{"n_layer": 13, "vocab_size": 8192, "positions": "rope", "qk_norm": false, "tie_embeddings": false, "parallel_block": true, "beta1": 0.95, "beta2": 0.99, "weight_decay": 0.12, "lr_head": 0.0129, "final_lr_fraction": 0.1, "doc_mask": true, "steps": 3786}
Each number is 128 + 24 x the weight over its row's rms, rounded and kept within 0 to 255. Layers, rows and columns count from 0. Numbers have three digits each. The size before them is the row's rms in percent of the matrix's.

# down: layer 2 MLP down (transposed), 768x192, rms 0.131, rows 253-321, columns 0-95
# up: layer 2 MLP up, 768x192, rms 0.149, rows 254-322, columns 0-95
down253 091:121133122124117140104137093114132138127169125119135125088114175154073132163114105125149092132153148095114165138118100133117092165127114125131109150136119130138118148144093137114124151131119132153155135164147113167151082097141127081156107139094076162092121146112152131098076111099134106161
up254 104:109148086159119116142110103139111131088077150103096135148124105151153107169140109077127137124131177152124172137188128117152112188122140106168110126135121117138159155127143140125154135090160124134173081159107120153153134108140147113200139112124139133156162168137111137118114110071120092146
down254 096:150144181102094087133116117104121111132170131115104143094125153108080171125142123141121087104137083146109139160116093148095126162142125148106094106127128183145154154103123134137064125147126136143133118113095165112134132168124134119124116158126097142143130084116157130142168102140146141138
up255 109:110108148124164153118097121094124109135186074112121169137089134149125117083144106159118084132132113124141151117158114137167121116178060153107138077138122135094161132150118148124059101143133158149129079107125124127160126163129114158091152137136136127113162116114124131135143084114117144162
down255 125:156157120158143139086142156159168151126137140095140124171152134130163117141149131106158096119131139144166122127159092117159163115141123155106143121157144152158110113118107075138145130110137138124154103180153119123078112107126114094141120093163138094110131087123127126114155163098137145165
up256 104:138110143137123140129119124075157111103120182175140175112159144153120148127134133126156109101141111172182138137142157118142154102108190114078148129114080102121134160164121149161155170115139131085150129109097127133095116130119114153113154147149157156112123115135139125157089100085176123157
down256 087:120147115133105125136093159197100136183158111075113102087118114145101118164110119118109131155092157102098147141136074108127099107139078121185091110150152159154145107125107167086107120168123153129085137140151134143134127141088155161127119119125097087130108108165138149142145127140106154091
up257 104:130119079113111180137095153127138113154129111142118065156112120112136142126137123105140120151106173132128139167124119149111077133098123160160083122122116141142081143131094113109156151091112141164143113089127157132098102133117113125149124131156150152166161128149125162088148136114100113115
down257 088:130156165096143131131106168160134137145194090101136149111108155120096123094090125125088100113123090099148114152130095131057125072128187081147147138147147160126126116130120119140146103178141133145150107133161133113096137171133158154129099088112105138134105149158125120106117104109125114162
up258 106:158127086122115134111108116152088123104143158140122123160096073134128090150120103145101164154169088151094138181150114155174121138125175140135110102111134139122118116145146117125114151095124107132133102162104106148116140128105132122117129149126095119108110124120141090168133138122086127115
down258 105:112111131098125147156110102120140128109128130155165138136143155149154154095128136130163177163139093147165124133178092136098098102162128079099096140152154099116149110088134175125142131156124147115124142117133112111132095113101154100173122125144109155136125131150133153152149133141135107084
up259 132:143104179107150133155121096150089106137124107116147122122143078124129171156115139175150131122127132106139107097119138134131136146119131139142126150093155151124101137110094087113147167142152161113102130162143124187160164130096164126098180124122139125116128106132113121116130188096130135154
down259 094:127111097120130105128111158172073104108154149111139097122095136124099121145087114159170126145091119116151145144104115142154117096097113081105122145140116130159136153125091115132133178126101125118081115154140135150131155125121156136150120136117116159144112099145099139095125119148170165188
up260 095:118139104155042112146151130165125112138126092108122103155109141127163129116113131139143117166118163140130119153147147121130145150101165152099098103098124126111082117129089186107166093076113112114164114123118137099165155088104114154100135103127135154171107158139122110120085151110130126109
down260 102:138142130129088114106137172150146143136136133145146089129131162162177154099162093155118100131155135102110075147129145147146101103070139128125146162104116123119140148120134197107120172124137084083107132137130140156116153110118123126104178126128176148164116121133114103139110112118139092132
up261 107:105133159108165077106120119112133137155115133134113149117126120109098128110160149118096111088145098149146164172118113150097144123086135125112115119146185146130170139100148141153125119127136173098135083092099147126117110105108092124095136121134115132125108138125156123125157112125138162141
down261 104:130118146109115125129129132113146143080160136106108105133160119172132072115137156133156114095115108138120139106077127163156168108133138154131137124119081187122122138108095117145140153121107161128131102106167124125130125112105133150152141127146134150134147102109125133078104135100106153085
up262 105:127146141121105143140122154111146128095118125135104116129124132147139137140151099116141138126137141134163181125123143131118133110079127156091126116132184143175141144128165109137116159079124116184114113167131138091153127064108127124122124104117090146161137105131134123100116103109139130121
down262 093:127085127137091104110112074143152132168116128140137104111139139143121150157085173161118112117114130098099099114136130138151126132178135105153124166131127113097161116151094122119183097147118097116101125117165116140099137180145139151123155178106145097113134108133135110156110154151123166108
up263 103:145131110140128132101100154105140152190085152117141098107123153117118152166112112121062119122119132136066167107131145159111159084127108139132153150154128111124114157120137061138126146116120151161125124144098131125140131116094132132147093128101141158114119136116089144145116117117138152106
down263 093:137160142088113098147093136174117111123149124112137140119140102103158132103104118117138197119127127163164144129137111076144104128122139119065108136136174090144122115100101168130155108140145107135126158091176120102136087111166126159138156098139125151128147154094138125104139127166102102180
up264 106:139131119098132163116079111167132134133082068084167122174114130159147117094143107180121127125171121150096140163122133143127100149139089117157119122142101144130153132110104115128138151142145119133118121154085153143129162122082165089119126157117130175125168107107096165126129158109116119158
down264 091:127117144176151111159173154097091120090182196103096136101118106116113119160147172108132086123119159109135125117170138129135176113125166124117102134124132130127121139129120119108099107126132129120145149142175104122099115151159115180108113105137107115113074171120144135118124127142116146119
up265 090:109134109125135089135139099144105104144161118078127120139167108110133176104148126109120153163123164132154082190126128123128119169082113164212099094154120095133100100161153096153153110107138165155096125128088112110143127090148155128117155091118087162127135127123144120102105144074115117106
down265 101:139117121091128122135173109181135112128161131098116133077154117114140157144115082145118122128159130106157111129122180105139102108124144145125125112158085113093100143137192151135121121152143113158153152179132112155133151118145146126071145141108114146158156083116124135135144120093103138083
up266 100:125138150119102150149079146129172102125149145154162086155149163143132150089104085161136138107135127130090086195168141147133144137126084161116125114152147123138104106127124130142137133121163120174112146170151091154108157146126135125100136128129126118138127135167133109104129155107131090140
down266 090:127123126163147112092153144136130182113142084160142125124091153113152123151099170155126102094105143104153138151122106105081147118107186130117167136148148152186118122171106153156139122120125124097200110124125142103145164135116140108179158165153118128160126142137154144134126098138160129143
up267 098:137141120130159154167106125130144154109105141120085109118088112132112177165112128078101128140152124097092125155115110120097145109143120160110106200133122105123107143140141132139111129116161145169141095133130081133118105163108138142139158113129134105129086139172096141084113119125156166193
down267 110:156101150153150101081155138150127125086155131164127098129139112155120126114129116113136157146169101178111193094150138121124099085073091162133154121123091175101099130090136148139086131065143076125159123130147102115105113095101181123111115088103109136127094139167107121110169155127132115176
up268 119:124168113156122089101086125169121120122140133141161171111123149092131092086110162141133132159124145123113156126133109155139124155146103127081118110099157098117183159149087089131128124160090157124113142111132116128089143120151107124096128119140099148130166142097139125171130119134129144136
down268 098:120144142142156115164093140108118138168120144117125124122095085139140114128096082152104121145081106102180143118141116127101080147120114145168131174128161122144136130109110075120108148132144148137136137156153098127145153154070157134116145168165124123094161056104166139103139156098091151154
up269 100:141116119151155134107133178106145145156140164134129133149158130147110102132076115116112105125114117101113115144085102120148131131141120103119166156170078092111083138156097112174078134154103129115170144149129094072140118123125081149113132116157153158114157160119120098134120117152085120172
down269 118:103121162083097103147132137144117153159132166127106094163116071127094091144116108102110102132177140105127142141118099147125113143116097123172161107171156096118136104113127112155135132177119157149112116110119140111120104180112107122145119074115125136168116139081128121138146173123142118163
up270 105:110160118157139114140110115187116154152103107122099118133112086141144124120125132129111151122150093088138130118130143075118134089137108195087165140145112132109088124125135105092100116175121164181127104170085125124114158108143099089147184125116107087114126150151136118103158177142128155138
down270 096:159126110116180110135185144104146145132149118114110136135174123091140115118103173148130108095134118144114104110159091170094109115134130120132101139138136162167126131104142141155152136096112099131116120123133112174108139152140116090118141133152159124097117134126134138133139118143095103170
up271 098:127124133123153137149053126129138132131115151138125148170162133124102150118121139157160092144141104052108167101100123131168145117119144096122188109157117142158142083094127121093112169148128117093120153154133122141083139159143147177097151141111139129133137122063134155084131124146111113131
down271 093:100079112159120119131146119131128119103173166145123121129107094136132159076137100142110117171121149134115145087142125150110130105152129155131148115075120149101127118146049151098125166134148159113058150139126112137132114098141136129169120176113107137154126080087130146107132123124077109145
up272 094:144133112123168088128168131139106068142079168165197154149128162150177137121149102149119147107097105131114125139156149128099083160109132111137116140125132107116108120165134140137137139099115119169153085112129154094078110161134131076128131144109092153147117106089102116121139163150159128134
down272 109:135132088113135146175154119150101100118143133121161138084145154098148120097097135110138111141121127106157139154172127124129125128131145121124128085134112176156140138141125123142157146107126157096117088116101150067183114166096139095149099109172127121149149129160117056091108109135140077083
up273 122:147157138170093073172112147091129167121140168139147130134136160116104163117088123114102157130121156148071149134086153112112137125113142127142102090135088093146127146160140161098144102135113151135122122119119116120157128135131117132124108169056084095141105171129077130114100128151178133107
down273 118:116143132144111087142166152125101139100150145141135133120139146143128166121131097127113149114130143121104154130116138123092151102124143091129136094122121111159159130140149152081131102159131163139164090143166100091160143137120119098114101164100089079144127144130124145126104127142164140102
up274 101:127145092149159170140121135137110119107115141098105163154135148146156116145148148139106137122137099098111133153134116149117103144138161145069088103154122106115170151129103153084154127161097154143137077109156156110122122078108114147122134100175108128082131100129087114114115141107144119174
down274 096:128142145114123111090170140167153123143127097157141105155117115119117088088076072104117161133117135125130152114094104101103135117146123090164156097114141157191104134125166107180119143136124158118117164124106121114141156175158098143141142162093120082153153143159149153132144107141131128063
up275 093:107131120157111116094117152095078148106138136119145101161151134103110128121107105142122172124079144141112124159096084115143110137117138123136144139147130169150121099132102086095153091121139118153124143120131159097131102115143113143157135124117135140132132140098128155101100115109122140107
down275 103:109127104143136111131105118113120136171114072095155080126139115092133175099127156149135154122165163097128136151091174100151119172121186113134116098146128117120104092125163150109138133105172108116099157135108146121180126090150112134136135106136143135182164138110123143118135084118123157149
up276 101:116091149124093105108116118109187099109094172116113149129152122091100133151126145108153147118112143112133106129099146152155145140076138134150130130134141092122137107083148150106147137150095123121156104093116102136054150157096119144107121145103123117149105160150172151124156081101079151119
down276 098:130160161155110160125093133154122094105142097129113123143099111143119173147108091150068073131154139119118141087120127127116103145141150105110147124112122123142139110151051142134081113114137129147128106196130124167163138149123121127149164089135109135158166131083152119116130113115166132135
up277 099:116101162094169108135116139138142163134149131173095164128131139135124108119162140132113112118105146121121124077158098125145102138120090159140152086093106150127109099130142111112115093196131122091169060115142140119109129119080096148124137140109141125170114119114148088100147155163147120158
down277 108:128073122130094114162136108155109152130092107110096124166128077132140100135132117167097179124136134118079145111109124122132096125120117166106117101120138124128130095164166164094143091100131120100119111118130148162149131143126138127138150108125119126137082114083127153127133127087127146072
up278 112:120111147109141136132139106132122133110088138119113121124137125127153113147159136113106133107140113129121129113124126155092116118109118144129137123101130192107128157127117084147162147137115156101098146134102127120151161116122152101151130193106106105110109141094164156116075144122106164103
down278 107:158172155158122126135111129122127118084152133091116140100113133128073140128117103111169101184137182148087155138163065128134110130125126157127128106138140101147118141151089122117113144133113160117108098140116122123109117118118121164143118146121128148130130099141135158132093165146138141164
up279 102:124123135116195131076107143131105131127125116089097178122162083158121089132136131162101096128132106139103177113179098159184094100136155123108115086125151119142136181135132127107119154143122139138119099121141100163109125137106133108142114135117126144181119104118101088105136116145149162123
down279 106:125086146088154146110133084140137124145152136148137139151153102095197170123105179104134100114165119109128128147115124132123085105137151130144149112145092161126112105125106117131158140164127170102161142105089162120133127107143158111128178077153123126117164102105122098123163114139122116128
up280 107:128135156152096122143117111115151144119118159107142135167134147120109145111105138138158112112106173128107163093080120161108157124148133135179150161129172179138109115137125141115141117136136140136153167116108138117111131150146181111132133164102111140097139108114122127126150136118161141058
down280 086:183116086093168104106126120140128098130128094166105168114121123145122153140119123128146127128158124132127125147174119107177077164121118107099126112122100090140141167100147110162086134114149123125111088130154162165154137092140124102140105121171143102125156122135103134075096112121126112219
up281 097:148086121110069125132157112124143115123106126158170148135063143165155131146103121151114115114154147091159151122092079126139113122084132134098146126102089129144118074131121132103108137147070134159151126139167120133089105125127115154105102144102109145118131147098143100118116110133124153143
down281 103:108113110165148125112131152127072132075115138135145096125097119108115097124172123084129148156132117089133159113160130104125185109098121150094121118127137130153134175070179109104117142136117078130117096155124147113131163104152091095155126115095124152096099130113086148122092145120146131134
up282 118:117102149104121151106168113124098094146159153154096160092141117163101147109102098125099152136124119123127131153113076154143137138164136112146101125109095134137066084102081139145145150104170141130091099113150114109119134155100143087117149102101121087133129138095171109157133107140136138142
down282 114:141127080123135114139135124127108141173109145134100152129126108182094133150133110106120131178176158126110142098108135112148147141132098125125134159126101109160137113098133161140128083108086108149094140183097119162111130124120107174106092119066144141090147132118149104179115080151152149133
up283 086:148126096136182176150126162114097133140133125110149149141142104126151073141100131154102122122148136119171184146153136131143115128161191108143150123110113153080104100141136170139146110126171096134091114163132099069118125155107121099143122079104120129138133119139124125111104105092113126139
down283 097:165134115118092099140131171115141133127120121157124118112109108126126092147145115115128163107168103129137169080181146068116144142140093145123166125169197080132146139123159090136099118111132118128117123105143176056149138132109145127108107109125123165129118130138166113138149128109110136147
up284 095:096093136146165175137149149103139083138095152106119111134094122113100125133137107110109083164129114133113119166136142131156092123148144125148074111108145129114144151167145133139120136134153063155108104106093104150120106115106131112144156162118158132158121104121109130112084138101116095153
down284 092:108113123155079109086088166159134144135154112165160140109115158152126143146119180167122160100106148130158114140096138132147159121084116117091169127183084117115160120113114134110134128140088142104161127137151166138122119171132152161133164132132129117073125121114130091112157146141135138112
up285 106:142143120148185119165091117126116125117103195145128130110135118142148116099135124141152114103133121112139131143147159150100162161129104061118079093131105086125172161133145150139113118129136078120122136139134123108114137188102131111133139089152134152149096108129123117086095159162115102129
down285 096:125104141110113075142131130123168140167135147117110112072156151155164151125106138124151155116140132132130144143118112135089140103102124154170110148101111164054115123149121095094148115138101133154092146081151104146099114135136120100125102117114131091142162140152188104134127142141154132154
up286 111:096134105148130140113112102115102135136087105113131138109146143150156120132140155133097134156172095094154151105131122111116132115113107119161124117128143165107076136168101144109152104180122125125145129090133099124133108122122114128127122127135169111140144098118105088103145117143142143112
down286 119:137149091140093152140124135151155127151098078077116172147144149106129127171161099156100119144110110100073130107165140070161143147115140104152198122105108125103182129138163116170143116119134172129172111108119108134101113185106112115120169097134132148107179134161115126140132125137114140168
up287 098:132099132128149094169123120137137149134129096135155136157118108088136146115163129171114135159105122114136110126098101134113160075088135091151140144148171137128109121109133160138092094133096078099117129102121143075139094158078140121081119159095114125106147158096136158139149139134098132123
down287 098:166132146129118149140155081193111130151137116111114169097113121117132160136063131145113148104133181120102151144139140149135138191143120124082159178163164097119151153150097163155107125151148159117128162106152123139109151107110107152140141110143142105119113179146135110142070117116126120141
up288 100:119157115124107138120144177101123114148123091154158079128137118171161076162128116121099122101129146082121144134137103139119094131111106114143114118128162159128148082143105155145127150106091099126083114139171122131086117165134155190081129088132137136152097153103099167124123086143134180141
down288 098:117121092123116162157174130117163128141122117160116093134098101136142124138132134138065100111115144117147114120118167124167141135138139112105100152130164134101143081117100126140119159114122096102126098119154156124071151137145148143110120109177086113174086127091112151134082156149128181191
up289 106:129137124143163134137146109162106120096093161112091156059155135146127113148143151124084112119136119170102128137156151200153100174145093143125076179129096135129142141141127118122119156128108174096104119128130116143125112148141140092177147128108167127156125146152111149117127127136145105158
down289 087:158152162137150144105126116119124161168145095160084089142132155151117105071139086128111105137120115122112137127117123129091094153095126138066143127108117176137131118062123140135096110123095131111174123180159124120120115129140163177145161165157130133147120185156156128077102107136177168146
up290 105:082155123132082140076123102119115067151139126153130163104126157129162139146120099146146144144087134132165145084127181137161129124152116126125093141123083137171100152128101140094159166095141179130120139075137124149080090125091103126115085108149116143145109123129128122114148150152135116163
down290 094:135131139107147119144123108179135160126146132072136096168158092135057119132121142111125160116134127092084131141162108102127133140125132158079149092107121132145136106156121117142129113179132115121177101145141169156137134132150159083122135139102066131121138189130146132139098118124156106144
up291 106:168103114179153139121110153164109124094098134113128105109138113133113156135151106156074127152124126173090126135142112147128153147134148129128185133121144120102134146138132112128143094160142113132127145101162123115107133134121164116145135096146156125131154149145151111131162119100132080152
down291 080:169169140105096140150115112119147132138165139140128155155110133144139130074130125095159114085127148111144134075129127114125125122133072123146084146125116151113108118127113170120116152106087120122165105124121158137153125136153132165095138174115133115130142115143124149128096116158114185123
up292 111:127114120114155124132155178124111105106124120122144162132122133129169174116139115106120127127103119105126130126158123184133118100165110129090097115112108126143159130131102115110110165118094162129101102132142111116129078093073087162083108095139151154167163131146140103124124129137132097119
down292 110:138100140112107133167130184173114081167070140081165136163144097111123153159119162130115101112126140140159116136110130112126092127118109127122129148087133106150132127152139088110144170139139145082093116090139145075204162111135147094112121140134132136115087084111116123074145138126165092123
up293 094:122122123089177120128128138123107121127145143069127114105137086128091152116149152123198155123153157143136144145174119193129121135125132152119142081161145128127137169146118123173118116132097115139127174101163080113092132126111108134124120151121129162151111156128110124126147085128119178134
down293 099:136137139111131111106104155122143167114092099144118103104134095160099104119105126174116134073100119093113140121152098133137089141151172123130123179106120107115168145100118173134130091125149119130089124130113140156122137118121161101122120145164116112107130108122123072113113126181174152165
up294 091:131183146132144113106115148105182118102143125125089163103155141096119102150125159159118185121096147090126159177126173124156148090145174156158121200118096101137120120162156107134138139148166109061144125119107123111149116121125140108145105089126191141117133105145171135122152119121151098163
down294 093:137163145116132114073131156106137134120106152079099153138114150112127128160126151129111127118102124128135146166104115091149105062093117132147145102115106128129128122133117154123130122102063156104118116111132099116115130099082170160142126156111126120088129088125100100118106113163111129130
up295 103:128112112110126089145220116131106139085124100151119108148129157127148133188131134110112105119138124078069166134116123133138106106114098121116121113108120117093113128143125120161188134081153099130136124090135106167069100125162103078131115140120145119111106151113155137155131128111103155150
down295 096:124102093115146102107069091081137130148135115129097135130118128155102112071155118135178138108112141161164129127165134124084161119141151154169124128124125133133150158080105151089084157110086154107105140128136159096173129140122150155101128125140127105159111129163062132151115081117114120137
up296 088:141145095118153118145115122165106109117163111145139081112122157094109145137106106111117175145124130159084118118138114139130128160120074178137082113105127152159151153159118139092150174125070161149131147156145141143099130094119167074126155118089169107130171140115106158135113084176095115138
down296 089:124095151121137112112159124141134107089139121149157094138148158133130108144154129116150131116141122136149123123093120118137135154101152147129143128118159142115105154165113164112101200172121121159134143169138120165121157107092161160177145158094118123127156088152173162149129121150127167162
up297 088:106140150103112092121144111064102102125106123137150134123148126119151137130129160153120113135171092101146162105121124112156096082124099098122178145133154169118136108144130100171091132154115132086098121105134125144111127141100191163105092147126098100161145146104141126160160145171124091122
down297 096:124129133140123125084135133107191130117146123101120116152127172122088152144100136125136155149103139114113132163112126136125116123164128155116111131058103131089118162135132080117132113118164121151191155120128092068128127102146174110150114130130172112101151117138090106165124103149091079111
up298 102:151153107145131104144099106173093140084091126130165118091139051172144112123130149158141138117141154170101102127157146144134094118113130139109120159100127129123164132138106159128130134102141162124099122134141119139105164155123143099133143124116103170090174170084088114158117140149118151142
down298 089:116138128092177133107139115130164096179121129130115142138108137079091139122154090140118124147106135136170129124127085125147153129111111130163105122123127176101124100110157118137118131126103094105103122131126132143146135117159109163131139161122177126136089084088108086126130099111153125132
up299 099:110113156100115135133140140129082181176099160131142088115068149100111106126106183159109144184142119114069132129133137117110169070114115137162112144123119119160151113119138104136097117083133137089112110145111116146108150119150137129177152115110160078130136095164092152128130108158129128107
down299 100:115160153122148117128137144146140172143134143128107098148133129127133078154125146119153128157124110153091130164127124155109088141105136135147117128140109108114155193140158097101117115144161087100128095126115126155109131124107114173121117099159127075145143054152120136146139104097129115144
up300 094:126122075126119109123104107096091153091108159098187131162101121130118138088109117112121118132124081136164140124161115121151148093157148154076103122124159130122132104108164159087155127155083138117151117114188099144162129127129118182121107164096107154134102123142122138132136110140135143168
down300 099:148146145110131128117143124076127123104145134101128108152113147149102112130111158129141130145154110084160127142072123107113078145102114116084104105093118122148142147116074107148125124119108150098103159145131111133180113119115108139160137136141120147173128148114125140157149130132111078154
up301 088:146126112123122132152099129133113120121163105121091137127118156142097132140145111117121115108109096141138155139129154161133128084107123150124150143180134164110159166110138099199118119133127082115138123129146091101126112110090113127145073108122150140173108155136123206136131105140190117088
down301 089:111127082138100189116115129181152120167126138111101132090106137148123112161128123136112107105102114093114133143130129134140129115124122130110124119136060169127136150168116089153116145102118106153116107122140099165108127118158124111120105112137072134131175123128137177087130132163149144159
up302 105:149127135140126098146157102112145144116087118106113112123119123096144146187123105096138075174127185150079129127184115140146130158129088100106142137128099130103131148134129139147151135156149126137125104120099132138070152149133090135108125130129181102167104113139083124130141158169142113142
down302 096:114151136127152139140111117114159125114134167108132152145178137140119153127130080152114138106134140079096115152086101086137115120148164143136106123143138104179155139113111149136124137137125113137101106115148132135176124150155134120143159161128140171121165162102151162170106120138140176141
up303 095:117115121125132105121173114130124175149153123113150114094130056123093149128136126145119125101186169169142116118097109137104142137130149095141097103100171133114106129132146142138121125135105146136142119152115127124096123191136149137155143138136122115141105148106136118181103120093151144128
down303 093:131142132113151139136120145148100156096129116132122085132135094133108120084100110099134129113076160101127104148164143154137090114162106091095161146100063174129114163119157152119153168134155153118103174103142129118115059116142133127125152166108111111145144105126143146087094157104154084132
up304 102:123130125129113130137156103097127141132131151152150131108139067133139076140157124141106111118112093164136126158127116126154093102144133092143126126161147168133137143154141146109150081086171138110154110099114180141092147167124144129156151139126131147116094105108138153139151118127139117090
down304 106:147118125141121150135156087138120133113172129130157159151135130135146098149113100132135129132097110157115116125126149124157072165087105052120120137129117117114073124151136108139098118124134130167158139131127134139140125109120145106202092111181137115129118109156093161083135147138143086101
up305 100:134146098109141121103071109146159149097134161098149168124113116138090136123149125129105112135166109143118154132144119114142128097143110121095101111123159091093161147135097103098119110109142128168132133122136112147118159140099105132129104145108104138141142127087112088142150126139138143148
down305 093:132140163109143156142139180083108125131120094126120127154144159125104091120078132126151139107093107077137115141113114127150138192129150131150125135115122185146114142138104140112122148141115116086158137144131093132115100161131151141131136069126123091072098088140130099088123134091141135146
up306 107:111089116129115179130154130154126141125115172108149151125118181106096139106106133167142149109100106109117100061121156128152129137132127120172137148144108110119143062127134101121137114134116163141085133120121125119107125107149127124109097135115125134112163136135163099156140082130140086138
down306 098:142117125132151131081131143134118081095142151147152141147099108139147163107136132134132108139145091125115126113123141156094091108119125166162177126110119093147094167082158134173089145134144140135141144149101115178166112112193126090124109198101116139169135116142137116115127112124157155177
up307 107:134125141102108148122147118149155151125091099145143166095165158143109132112140140143147100134175117146150148107131168136097156135113115130121094109138117091141143170085136117099188109125131138115158110123115119143112091134126108093138142093098108165153117081113110108137156113146158129177
down307 101:136162106144094122143127105120092125130142141137127095165116108111174126131143133091117119114093149124123108125103122126146118138137141144126131158103129150138106111171133109117089141073140140163065096113142118099131167120099169126141128145148157099102085163151124157117118150107093135053
up308 093:130099120156137117125117111129138166142113133142090131096144110140140115106108071133113133135096056112140136136118148171127154114133119114125116114117128120144113155126179131127135106122173124120124137113097165153110126070092155089111084143144131101122159174139092162115109138146129156140
down308 092:106125087117148143137104102155170156095121173142088119109143141113164159156134171078171138124139099140125098075127183154150091111121132118115129148099133128092148125133119156126146115141132124161123076103104119084171092134125141092159124114120159094107111172136130134105082160133110150107
up309 090:099154129138096123135103182124139137141108108110107126108165135117101143106148111116160099133157121141150097149130101106129152103133111176138067094119138133145121086105128074129156091137074146135124122137104175127160119137109070090118147117142112185150156115118118127127112123094117163139
down309 090:109127112135163108152162172150151104093151151169164158138126134138116118111113129155131138156115124124159091166116091123135127128131132110127121151142117170138160080130087146136102126159135117170093107122117159141167147131164126095068142118087147161126140119094177146140122076074135169124
up310 096:186142138128115120115199160159149150083125143097147105095106068111130137155157094138143127140097112140096160113106169151130159117129150115087158119112105158156154127135107139163167097137113162084132148097142129129088125144130124150129116061105154153113140142134122117132133106180109119142
down310 085:108121132103141123118089136112163123125103163160083117133167135140123159125182086108113163148118175141139136156122136153123119146117114143114124131139124147080152091092113121156133071110139132101114129146150128110160125112086141135112155181188132082099082129139131142080144136155133154160
up311 113:106133128106125104156136142075143182164117193115170097143065118105119124155107180151102131136139156107103138134109129107163111091134170100119155145099139137094144100128113150120128131127089107149123096134160153131095118097148145171136104146095138114142121144122140120096112115170106090118
down311 122:126153156159119127175158150094112090163111078113102132157101075115072178127128112102150133137170138112139109126153113121127126122167162126105136081080138135108127181135145139098116141119126128109141140145150129145144121079141089140143111143129130092092146142103124152141144105159122112150
up312 097:092131106179110074149141135138139135169161133131170141139094110121117123097139101090113140057131125117133114147103107142145131127110118125129135152088115164137145140127119154109168124126103115107111092121118116103097132132161104128118129164101155120124141163148096158119118121170110117121
down312 100:116137141199142122113135168105125170121133094103079139151121107124100124101106165092099166102170162135087117117124133128149133160136108112126104157158111137190129141131138176105156139123091145124133122129158155128121097126149135128133144181082170179133119085130119151134105136128143114163
up313 105:097121141120086117127138118123160127130148117106118129125138099090053116065170159128094129127150171158107157114090073141088143136110168130146110152134114125173161151177095133114118157122162130117134076146128147129152138165145132145145150142123101149145117118113124143101145096129144130126
down313 094:115118116133116098129086161135167116122138154105126124134139123154160106146082098121129145123118146092066095125130178182163127103155103143103128140174118133103149083148134126106106131127107104132160163104119116099133132158135118128149164150116110062128139110134112118147122139142135124143
up314 090:091166102156142150119100093139136166134119120137141105163091090089104098105099139158118125123106094112150163142107127124144119163146116096112123125121146157168101129118129128140128117109121120124110114137160128096120101141160113083159134134137147114147141117151113096097109107144166136147
down314 094:124154129128145100119149110163104152105131079124114120106128153141144131139093145113097078142081169118146085122165160155140158122080167145116110163061122082144132180120095105097100132119133075142075105162141144138109151092100138122140108154074132145145117169144107127111162122130129127120
up315 100:117141163117107158099121111137143148193136102113113131113109129156105141094146125168118120072142096162121155109107129118149151168111115130128126116127116106135129172117108133109172114093113107166133085073125157140095125133134145090137164142109127156112148122097142115134099135161122113160
down315 099:183110088167099095141107127141102113140119107127172168123133121131122159155139128117148141184095145131154154145125136109137137086113146167167128169150152096137140108109125091119125096141141140132137162174142103131155122117090134178119108094116148095156097096128118152128155120119116155086
up316 104:127124166128113111129100087137115153127118138096131153100109079132093094132128144142128143071146133136103120146123112144129161123137137165154150119127159135120148125120119128168101156158138174076123144098145138098136129190123137163140119170121122080142135164102122119134184102104156118098
down316 113:115108120102164135160126133140195088156121122140107144147109114092107149121113138117106123086170144144124103133147138136129145138100114151144114131160143082106128093154177106164154121119115126108167109087109112086122104113124126144130141137122137110126114133108165129144162126142120121124
up317 105:137120099105135128150145154151170161132134165124109138136128126170110162130128143084084168150143130132120121108117115095125140129148122166111083080123147149116107107122117119138118130147104178133100105090161112090139104131148181115146095151145105141116139144118168175120139138115119156127
down317 102:128138157141138145147089114100140145166118117105105112132112135130125119141125120170093055140125151116129131110095164117104157136085119095142115106134137152160133152132129134137108122148082169122146116125152128107149134126121157154151159137114131151085107131119131166107111161161143121131
up318 105:123121131125119144126176115103155126105136139164088153136156150127141097147115117134109136074101101135113109135131131120141113091119127117089128120135091108123158178194102084151137135135156114103123117166108099150125133106108143142124084119145129145122116135136167112140116143117143105121
down318 100:148118082081157135087141126149136125153138099165157080161050100130120165104123139133138112160139127094098149130138120134135132127124160121135132150149119093115092100129157129199124115149110108116157112137157100119132143147151140125085162129047122161162129115138099152110121135149125117123
up319 103:076106127096126111133166112111147125149164152136154088154145096137109133134125102107134132086140138113090087097129151098124132150130164114159136133107089175135167115121114144152133115096140130106142098127129104145161127136100090134136122147095168149125163145141160137151140139156099105128
down319 107:132140124124146143158100143123075155121138136060119119136113126132086142147074106134137076130134161138103107145162118127132068114099110130157146107114121124126125178099123153122123145128124153089116142130156132123145125121091149148117122151128155144174099105106111144129104145121126162112
up320 092:105165114139171136121087140154125104125126130149112119135145138177098087124105124088110169134124138121125104140155126147124102132111152146121133137137105096152144147162079170137135109098112108121112143108123151125128145146133127086136098142111171141135088064156101188106130151159091142087
down320 091:122107150132162117150195124130147150093126150114159139120113161171131155135118140133148094125111104118077117138086117114127148128114149132140112137141140142127145108147151108076140156145120147137123108104152108171147127112156118176128109123136157138125125168124145119106126138136139152139
up321 093:111131104092083129082158126135164143133175109134125141110142115106106105108141117151150127116123088153135119141078177128135159121168113119109136171116117106138117139132119160126162144129137144168100125104143139139138169125120127104164128130113172120129094128113146108167118079180140089145
down321 093:051094099124140131127095125107164149153085141087113114105158101110122141151086119114161118119136141131131140132096144119136134124125096083139112128137151096137090150123151119110125124125125149170079113140120149120146132123154143130147138130123102185097139157094142107101133099120159155112
up322 108:096138163092119121143119110170112123083159112106114157131116137123115082125110116128124145143131070129171133109134114157130118113130128146134157136153166124114138136110137101184145142153113159175169095100140098135159141111104135149125132132126161162145102123128142145106134136118125172169